Each number is 500 + 25 x the weight over its row's rms, rounded and kept within 0 to 999. Layers, rows and columns count from 0. Numbers have three digits each. The size before them is the row's rms in percent of the matrix's.

# layer 2 attention query, 320x224, rms 0.0446, rows 0-48, columns 168-223
085:495511460475526460493480513499553451474518504495479510486474466493471471498504502491507500478500505486484457469499508531535554502470515487503470517504491504509561499522
083:484493543468479485484514461544494498484483522485475513523493497492472498485503538473475479515486510521464519486479564465568467574492503498511494540506527494470491515484
094:515527503480517514497498500486545489481468487518499506515504495518533516508502469523500508474504484464501513494477490528528529482455442516457538541495526482449511459473
084:504521488495491531483489469473474502460481523467475528508549496502512534513528475531529500539501504514514499515528481489475488485504478480534507556484529488552493509500
090:506498506487515521490530558508533530520516461485534503518488535494503503505518472488499489470483512498504508533535505518437486464514502508507478534488482511527564469522
083:512537514491465486522498520508514503471488462437438482505486530469522482469458507508510539515501552495557492522477529530519511481506498478474509487524523497463544509501
079:490529503491460502553505526513483438482472473503509464511510519511444468479510441514501469496515495506530482501514429481499485508505520506533497476514488479498498486523
090:484506472494508499499528497434514522539496494544516511486475504543507520552508470498465509527485468447523481484468502491489503535464468501494510498515509452523511483505
086:491505501525497502447485527461474491505474474494491474514505498445509483532528513486553505507577504501512529496484507518512503478495506488523510531484533475497507503522
078:489509470515486473499536531445490449469465529476494458493520528519493508514526498541518542496498501503500525526461473495513523483530533533441474504477527545515487490453
088:468507486484495468476519446465499485505486481518504494518508498514515512448495489523465482524508484510501498497563477469534487464479553483507515498487483490523511484508
081:468539538461520508518520469513544531484515473492467514493475505565500497531511497435489484465542471471520533483539464474515556498525553521506499480503514502494474457489
092:483543516504520513514437504503461484531502481478508475503472483441514488495509502461492521516471455508519490511532542472507540465491509467480530471489537473461475513521
092:496500532529506506521496492501510453460471482491541515469478499521511515499490484467480465474489489522524489520508500519482489500472508519509562489463480475487507433539
090:495488505478496510540522523512497526511511506484498499519524486496501525507511522518548490466526476523529495487476512513489521461511494559509525535513500535532520528486
083:480491536498476529584497559478533473548515517473465507523487507505489502439503481491489473499527506541519564494529511517531524501496487527486520520493463482522497509487
090:478496465482470494485468517514475499479493458525533517521528494469471504498458439508493515449519482469460465492485505514491469520481545485459500524497500489519502517530
088:493556529523510533490450516496496426511494536499532504552486494495519473511478486503466487509512492495489534458470490480498515555501474542525499498473476518523513510507
086:517486505498526485505510494489532468497484509505470500533517532496518520508477535484455454524536490529518516489490538480477447542482469509507539508488503517491506535528
085:483484493531519489502522536475538530492482517487507491504499506488526507476523497420489506490550461497495487468486466567498534530545478508540551489528452494538511528489
088:528504474518466497463529535485505555521448458500490530463494488479499484531480474518495523526532506517520498524509498518499456501496488480465512510530519524469494495506
091:487483526500517460486484475513523468499496527489495519529523513452529524501517506497499505528511533499482496472506541497542489470512485504504506465485496535509477484508
087:492484505593506500484517493488465527551497484519534491472489496488498489516496471502484519487502511458517496518524471466504452460510481490448486480473504514478526495476
083:480507477527533488482514526510472510486517474521490489518484481439494552490517547505539497543506515493493510475490500480522487516509488477527460511486531507474484481471
082:479546483524487525514508513476467557497481497505480545474507499507516483480507483484544494484480492527513495542498486519524485523458503465454494510559511463497527485472
090:543476479486466504483515504490515519454483474500523542449479456468481485458462513547509517502485474488534484509487493526468458521465510487462492498503486514499463483477
088:472512496494496519450511495509488520501482485502464518522529498505511480510499472554464541493484505504512492509515462536530521508501505512530452501529508491555470503475
086:478492490525507491522533504481494486497482489497504481447472489485463475542489495530492519480500471485523518498445475526543514518518526503445514493466525474547463518536
086:528498498539503506514487483541501530498478552503482476499515463525462504510499527520527495509502493473518475512466493521501471480490468481528479555518519522536453531495
086:498504539424471483518465481480460544526520477490472479492478498497464484483474526518472516497497507530480501518511497525522517509463528503457505496486509468464516520485
090:476503497537497485475543555530462503493487516493539446505512460464492508533475532487486521507439497513500488485477534517428493490535526482513494511470529505531469501473
090:558478501494529520506530510506511521452460510492588501450515488504519505506515504517535488502502457493460474475518548490519530482428476490498448514501509506492499503524
086:487507502475508491501500514467518526509480537516442524526496466515528513458524498499467501502461534490499535491514519497538533506469480487493452494448472463467509532502
103:473470531495497520516528497515483500481483477462514463496493503512479493515502536479464490476496448501523495542493437507522517527545523516573500513459539458472462483514
102:458494477483475474448485499504472510526495472522481471504539462486487534505519479518498522476486498521476531513542490471497480482528511520500496521507460495510526479467
097:484464458502513471484526541534488529514512509503491506470475439487504492527485511514475532514463469489523474506498536544518511444501521485482472503433468479479472503511
092:515518489481519460542471534520540489516524520491544502479528520482486483504463502536491520464479528520505518531517515515531543514493473506488485499462412459503449468510
093:449508494496476499490517524498479496456514485495499508471486513481500503507550530493519496511441499526525492458516520501465517443565542467496483471505484582542539545478
095:528482486507483474466467524499433458508456433481488529510482477511481516488464486513480481510489457498490497502468505470468494486554473511487511462551510503509482486506
096:495524485467526535522484513510479456495517505481507490500463528488527484576499518498522502489499474511501509449451506534445495519482500477517490509493499510495531531495
097:507515486501516509496521501473452516521537547502481486573554533511485511491505513491509493487512513507512507472471476517521488514498496515540546519525531488478479509504
102:459531535519523535507491543473550493543523496474509479479514510508487495496463515539484509509520508503454500491481511499509526493510503525484504495499536490464509530483
107:494487484526507470505490507461463455522472512464469486529484504518516521496508484494485511510476500492505471519528471476480553482505544502509525483453465508508508513491
090:478479479473477518480471501494520476450491467497509504497451511517505482520485518496499458517507496468504502480502517501475488487542487492471478448494491473477511490496
097:522498489465514478481513488538554520503493485484526518476499493492500511486558507423432516526529531513499473553467507490492476498485491559479477514482492502481466517522
104:514467536487506486505518504487465505508497510506505520513498461516485488418497508500474504468494521498498483489490503484536494474513508519473496515510489507448480512493
088:468500546512482501506508497492512555523559525456474498501502506510503436553489518540472503493498488522463474507524500496501523491503551490546517508499508474488507523485
102:498513544439472551470489490487469494532532544521522537465499492472542496499488503509499516514507517489483516488493488480472483495509517527509494501554513482562483511522
095:460475477562536512517477530484509480531527505486487486468517504488504495527518483482502525466492502512525508507505472494463491445464449502473481483481468489481543482520